From a checkpoint of a small transformer trained on Wikipedia.
Size: 11 layers, 4 heads of 32, MLP 768 squared ReLU, vocabulary 10347, 18.1M parameters.
Architecture: RMSNorm before each block, rotary positions, biases, untied embeddings, local attention windows, paired heads, gated attention, attention sinks, value embeddings, a smear gate, learned residual scales, capped logits.
Each number is 200 + 40 x the weight over its row's rms, rounded and kept within 0 to 999. Layers, rows and columns count from 0. The size before them is the row's rms in percent of the matrix's.

# layer 4 attention query, 128x256, rms 0.131, rows 0-25, columns 192-255
085,187,202,239,129,188,172,261,255,219,115,211,196,199,109,98,212,245,217,211,227,226,212,197,200,212,187,171,207,216,188,171,263,128,209,229,290,242,188,171,174,172,175,166,219,180,177,270,172,174,86,121,319,207,234,194,207,204,236,179,209,231,250,202,219
093,214,168,148,176,270,213,162,187,179,254,131,271,197,170,125,187,203,184,206,167,141,208,215,159,254,147,159,112,290,163,205,237,221,232,271,213,189,152,299,197,221,222,218,188,191,186,188,202,236,187,151,210,233,174,267,170,158,213,203,190,163,156,199,297
107,175,214,211,175,234,201,183,207,256,156,177,216,195,196,201,231,98,199,266,193,188,188,216,224,201,114,206,243,133,257,198,229,203,229,217,142,166,196,209,253,242,222,266,204,147,239,200,210,100,213,217,168,182,148,95,153,214,163,181,184,209,167,246,111
070,231,252,224,197,210,241,163,242,139,274,215,176,214,160,244,247,208,198,237,191,216,182,196,199,241,192,234,223,183,200,188,217,272,221,144,181,263,233,253,200,237,131,267,247,220,202,190,147,213,183,142,237,223,224,215,200,212,226,186,221,196,213,139,215
099,236,200,185,160,170,145,199,244,232,231,151,215,327,202,188,175,150,258,144,238,149,198,242,155,179,252,123,213,165,149,200,196,81,229,209,272,159,215,233,252,147,186,185,147,209,216,214,248,108,221,157,179,237,198,243,215,197,214,209,164,155,107,156,164
101,175,193,191,257,189,175,176,255,184,150,252,140,156,174,194,243,210,242,201,216,226,195,237,214,248,206,229,267,238,168,147,196,204,201,194,189,275,295,145,175,209,271,323,170,160,234,146,181,193,256,175,179,227,175,203,179,194,214,214,189,194,225,184,180
102,238,261,228,194,197,187,229,205,210,259,172,202,227,274,210,259,166,169,194,219,237,219,157,259,199,201,201,177,264,223,187,183,185,178,247,238,294,249,220,184,231,187,236,208,225,189,189,187,257,169,200,219,236,259,178,265,243,212,131,196,260,144,171,181
096,173,248,194,250,200,175,131,241,190,272,237,202,152,290,159,203,165,204,230,153,281,204,174,172,211,205,165,267,196,131,192,149,243,232,212,149,201,265,208,221,232,156,175,190,253,290,178,167,273,223,196,204,207,232,241,269,236,207,239,189,157,246,202,244
101,174,161,180,169,206,191,208,191,218,163,223,160,168,139,174,231,258,269,230,278,219,164,166,146,190,178,227,153,174,204,220,143,193,145,172,235,157,325,253,173,180,154,214,172,169,141,165,214,231,251,234,185,218,203,271,177,209,247,201,183,248,205,147,197
098,130,228,220,199,220,240,129,173,193,251,176,199,251,164,147,269,244,298,183,157,200,204,200,195,122,236,186,113,207,171,221,165,230,242,188,275,207,162,176,215,235,110,199,227,212,162,207,136,209,184,202,149,200,160,225,216,223,127,132,199,153,214,222,282
098,166,122,180,219,222,200,238,155,203,112,176,191,255,186,230,207,185,230,198,197,230,228,158,127,290,264,240,165,236,236,216,234,216,212,190,202,191,236,206,183,199,198,233,196,228,220,239,230,172,165,212,193,219,180,189,176,212,272,230,233,120,162,175,224
102,167,155,227,222,191,205,156,225,233,207,201,211,249,180,307,299,209,207,240,207,184,237,207,174,93,233,192,205,206,191,208,243,281,195,151,244,177,212,131,219,241,220,208,188,199,228,219,244,207,165,244,156,261,208,151,128,201,202,249,184,168,221,239,151
101,176,262,174,184,240,207,167,248,174,176,157,143,179,207,139,206,205,234,211,218,195,168,173,190,264,186,187,144,232,228,304,221,218,202,196,286,228,197,186,180,208,241,261,236,161,233,193,201,183,224,183,212,211,98,232,263,181,214,205,255,229,197,247,175
101,179,236,208,156,139,263,231,202,220,207,229,199,205,194,155,152,89,253,248,107,230,238,200,214,231,206,184,262,127,241,173,245,211,177,194,149,253,191,213,221,230,155,306,182,200,175,170,172,159,290,172,216,165,233,210,233,138,183,173,214,186,215,203,148
107,262,153,221,176,207,238,163,214,196,240,150,203,163,262,171,204,270,194,215,217,221,193,189,162,129,224,238,226,150,217,208,199,214,128,172,249,154,249,202,219,123,222,241,127,214,177,200,230,183,215,176,182,197,201,160,135,276,186,252,229,292,261,255,220
101,224,140,186,165,151,190,260,174,211,201,166,172,237,173,140,237,246,227,202,208,203,237,182,205,267,157,160,262,273,225,157,131,245,227,291,189,160,219,250,230,184,231,210,225,173,214,232,231,194,178,185,234,209,143,181,203,192,220,252,199,192,172,210,251
106,144,206,217,93,167,248,246,240,201,167,242,265,223,155,195,212,205,150,127,168,233,133,210,237,180,217,194,201,195,178,276,224,183,207,229,176,254,265,159,200,174,141,147,144,255,140,249,236,224,245,177,172,166,181,251,282,188,178,231,198,213,243,212,212
092,220,185,212,250,159,283,195,178,186,214,229,210,204,234,172,201,145,186,165,238,231,204,234,212,194,177,213,182,243,237,189,210,212,229,251,190,197,211,154,197,179,171,164,247,197,174,207,273,198,225,221,191,108,246,191,220,234,157,227,169,241,222,226,218
098,185,189,159,154,132,216,211,249,243,210,206,259,215,190,123,228,246,223,207,221,219,173,213,196,150,234,211,208,195,231,225,184,214,157,132,156,199,185,210,259,199,149,227,238,132,220,217,179,238,205,151,190,169,185,188,226,202,134,170,216,238,151,241,212
099,196,158,314,270,235,209,165,201,180,168,241,225,205,194,134,167,152,166,289,211,161,206,223,214,336,161,235,178,168,153,174,218,207,246,207,205,229,226,190,198,194,167,237,272,191,190,253,148,213,160,216,193,164,146,165,191,227,159,165,204,206,220,199,159
092,156,150,176,202,172,188,176,115,189,195,157,215,165,256,202,219,247,164,246,185,243,211,237,230,147,225,186,226,158,154,185,152,227,193,235,215,225,188,153,138,247,184,182,198,209,147,146,145,235,297,186,303,152,128,230,252,218,103,159,145,208,225,190,232
097,207,183,266,148,187,200,178,159,193,208,213,228,238,167,214,232,193,226,215,208,197,138,241,121,165,214,189,146,213,122,243,260,211,231,145,162,167,238,256,164,183,185,199,200,150,235,200,209,113,212,194,188,212,111,191,202,222,123,127,178,130,207,180,255
097,165,204,252,211,247,243,156,200,291,155,121,211,67,228,236,187,165,214,151,226,181,213,165,245,182,279,250,207,207,218,198,98,175,192,210,174,185,210,207,265,199,224,135,241,209,217,231,138,110,191,224,164,198,220,259,137,226,168,214,201,186,227,223,154
093,161,223,133,250,169,184,212,178,173,160,100,172,186,164,217,245,199,196,169,176,270,210,240,228,183,148,236,179,163,251,227,165,198,202,169,164,84,276,198,191,222,234,205,239,178,220,278,184,183,220,225,198,158,177,239,149,185,213,157,247,140,237,179,188
103,233,180,191,210,144,159,188,209,197,195,124,213,197,186,204,146,211,282,243,97,203,232,107,223,265,267,150,200,218,217,293,278,218,201,213,221,221,201,236,187,133,183,187,182,168,181,192,233,203,234,194,168,163,247,221,165,171,108,224,162,194,245,144,162
094,136,214,220,265,193,160,236,237,187,203,193,169,158,143,142,161,242,233,204,199,220,228,219,104,236,293,270,197,160,185,219,212,216,249,244,136,261,153,211,178,130,243,216,188,140,192,176,161,205,239,226,129,196,168,196,141,222,202,117,297,228,265,204,217
# layer 4 attention key, 128x256, rms 0.133, rows 0-24, columns 192-255
081,235,243,140,238,240,209,205,195,135,113,164,165,199,244,292,202,252,278,274,228,259,157,280,155,183,191,189,217,217,227,216,278,165,211,163,79,223,179,180,244,252,244,261,199,187,289,178,189,208,231,177,143,184,166,171,243,171,219,188,215,179,271,250,188
080,213,148,196,195,193,159,198,232,188,245,221,184,153,228,215,180,196,144,198,200,123,149,241,211,238,274,165,235,132,235,252,175,191,150,218,226,244,198,176,172,241,240,205,201,118,117,231,236,230,253,212,164,220,263,192,180,205,143,182,149,204,259,156,211
100,230,259,209,163,223,156,212,215,266,202,269,228,227,206,247,206,121,244,108,193,200,118,205,233,135,217,201,162,199,179,236,163,149,198,201,207,245,220,193,226,170,138,159,199,198,159,218,246,200,158,202,207,222,192,183,219,225,185,248,247,276,271,227,195
094,189,257,160,229,291,183,212,187,233,300,144,176,138,196,174,124,283,153,276,172,206,214,221,224,162,211,181,222,234,203,163,180,230,177,216,215,249,199,234,183,223,168,162,240,192,207,197,160,234,191,181,214,211,246,216,164,267,271,191,213,169,125,91,221
106,184,237,235,191,206,212,114,182,268,265,113,245,159,173,202,243,137,197,173,216,161,246,160,288,120,203,214,169,215,215,215,232,152,137,185,230,211,141,201,181,205,138,167,297,168,171,172,207,158,132,258,222,237,196,158,193,145,182,233,258,176,216,241,151
103,197,195,233,267,194,193,210,230,211,206,187,174,226,206,256,226,135,184,160,191,129,131,108,173,189,205,192,169,218,201,206,223,152,161,190,194,232,127,223,194,140,203,176,179,180,142,199,236,189,173,240,188,224,230,210,211,250,236,161,277,131,258,196,223
098,167,211,194,158,151,252,228,168,181,197,222,193,231,176,197,259,198,269,197,248,194,223,194,150,193,181,206,212,221,168,191,135,175,219,204,243,209,223,225,152,228,145,189,214,221,190,189,156,160,141,228,198,218,231,275,151,221,210,205,178,209,195,221,255
093,185,152,181,155,184,154,202,230,214,185,186,224,210,175,217,195,211,137,231,220,163,248,199,179,184,182,143,209,150,208,233,221,147,216,229,216,212,243,228,154,204,200,179,213,162,273,157,299,199,237,167,126,202,262,256,163,113,218,187,195,196,167,212,285
096,187,202,156,170,274,230,120,206,279,166,210,243,258,200,182,219,188,243,237,181,221,183,190,262,172,192,132,216,223,220,137,186,123,199,228,162,208,235,132,197,153,221,220,206,228,226,188,181,287,212,172,167,239,221,221,219,214,174,216,196,229,218,155,220
103,67,203,146,240,162,152,205,201,202,225,184,160,184,123,183,217,235,177,171,217,178,217,215,124,334,181,177,221,195,185,142,267,139,185,209,132,225,297,231,227,185,184,185,186,256,227,207,211,208,171,213,235,178,201,223,141,270,192,187,222,209,225,201,122
100,203,241,206,123,226,113,177,221,250,189,209,179,186,216,179,225,152,169,225,178,203,106,167,190,118,211,208,245,219,190,221,249,173,175,179,207,237,216,140,170,190,217,180,115,171,187,244,272,192,140,213,250,196,222,266,221,215,170,164,141,215,266,198,253
106,174,199,202,227,229,138,191,272,253,209,156,297,233,174,281,232,230,214,171,246,177,236,201,226,209,205,234,150,255,198,189,276,224,240,228,254,187,123,210,187,181,157,187,263,227,228,209,256,191,181,194,202,190,187,215,246,191,155,264,107,220,168,189,166
093,213,223,213,251,170,163,161,247,263,218,240,216,153,237,198,176,234,149,206,129,154,289,237,175,208,249,196,202,240,173,97,243,174,195,241,191,237,200,201,138,197,254,216,240,138,144,198,190,206,266,183,181,197,243,182,202,161,222,236,225,140,225,149,246
098,263,176,203,295,69,258,228,177,167,137,161,149,142,226,189,190,275,179,230,241,281,261,220,231,211,201,240,222,264,147,219,200,252,155,196,205,197,225,109,217,134,213,179,233,188,291,193,233,168,188,136,192,162,226,206,227,104,283,210,195,198,202,192,167
093,198,296,197,220,191,233,165,167,171,267,213,99,154,289,202,178,225,228,219,249,194,198,156,192,238,238,156,175,246,199,229,210,201,206,254,136,169,203,247,179,198,190,188,180,257,175,152,283,164,153,176,221,229,234,198,197,251,177,230,166,165,211,222,154
098,178,184,242,139,200,178,156,209,247,210,262,261,138,237,207,252,152,226,157,262,180,205,211,177,238,185,153,155,156,139,210,195,149,125,123,242,228,255,151,192,122,181,198,259,181,215,245,245,194,187,191,186,272,203,215,182,162,224,238,256,188,182,183,202
116,149,160,151,171,196,215,188,134,240,171,200,273,207,163,205,146,200,197,262,194,225,135,181,276,177,174,214,266,204,193,173,125,198,137,214,162,191,208,165,193,177,125,244,194,176,178,154,195,168,124,168,267,228,87,203,185,185,257,176,210,241,224,194,180
101,140,171,264,225,186,245,215,196,175,230,219,223,159,177,94,209,253,149,201,275,191,240,204,165,260,241,223,221,208,155,194,254,235,215,180,230,263,230,234,106,242,275,155,234,142,276,221,190,167,233,222,126,183,211,267,192,144,224,261,151,196,134,195,161
099,169,197,207,173,296,192,196,183,267,266,220,230,139,199,220,153,155,222,188,244,149,224,287,171,215,235,270,168,249,163,240,225,157,166,209,181,187,187,245,265,189,140,149,111,235,242,239,196,165,186,160,174,204,236,220,261,178,144,241,267,227,201,188,257
096,211,221,200,223,161,182,216,196,178,201,118,161,223,201,224,179,203,215,192,187,188,271,243,181,234,211,297,188,177,222,253,276,263,213,138,164,185,252,177,185,238,211,185,244,187,191,161,134,230,261,191,167,128,255,240,193,157,234,193,132,145,216,213,183
092,200,252,138,148,214,183,215,217,205,186,128,258,252,309,217,249,282,202,202,173,225,195,210,283,164,213,256,159,167,205,163,239,188,211,266,175,162,189,212,222,212,181,252,197,148,171,237,273,159,184,254,284,199,215,195,289,165,253,235,231,201,164,194,272
100,169,140,211,151,220,211,175,186,189,146,201,208,300,219,150,322,170,230,188,251,209,251,206,164,204,170,77,160,198,158,155,199,170,192,252,233,192,143,200,204,193,253,207,215,234,172,214,271,155,193,252,249,198,233,201,80,162,102,214,210,204,142,173,243
100,176,195,86,171,148,191,213,215,172,191,141,241,211,242,212,188,219,222,247,179,246,197,306,227,124,252,180,280,126,261,153,240,186,210,238,167,178,196,163,251,261,247,256,214,207,250,172,108,211,211,134,245,154,194,201,280,131,168,213,229,215,221,174,227
100,254,206,185,243,151,129,133,242,127,177,202,219,164,149,179,258,294,208,235,192,131,233,176,121,190,195,254,248,226,197,198,194,163,205,195,235,243,160,164,254,149,174,222,217,155,202,144,259,191,249,196,101,208,168,162,181,202,190,185,233,171,263,200,270
104,144,236,257,210,206,235,213,207,164,226,165,159,223,140,175,162,272,156,206,218,225,138,208,158,210,295,217,206,147,209,201,178,273,255,212,218,172,163,119,145,180,194,219,199,140,206,184,171,173,221,193,139,162,256,164,224,285,203,209,230,177,193,219,263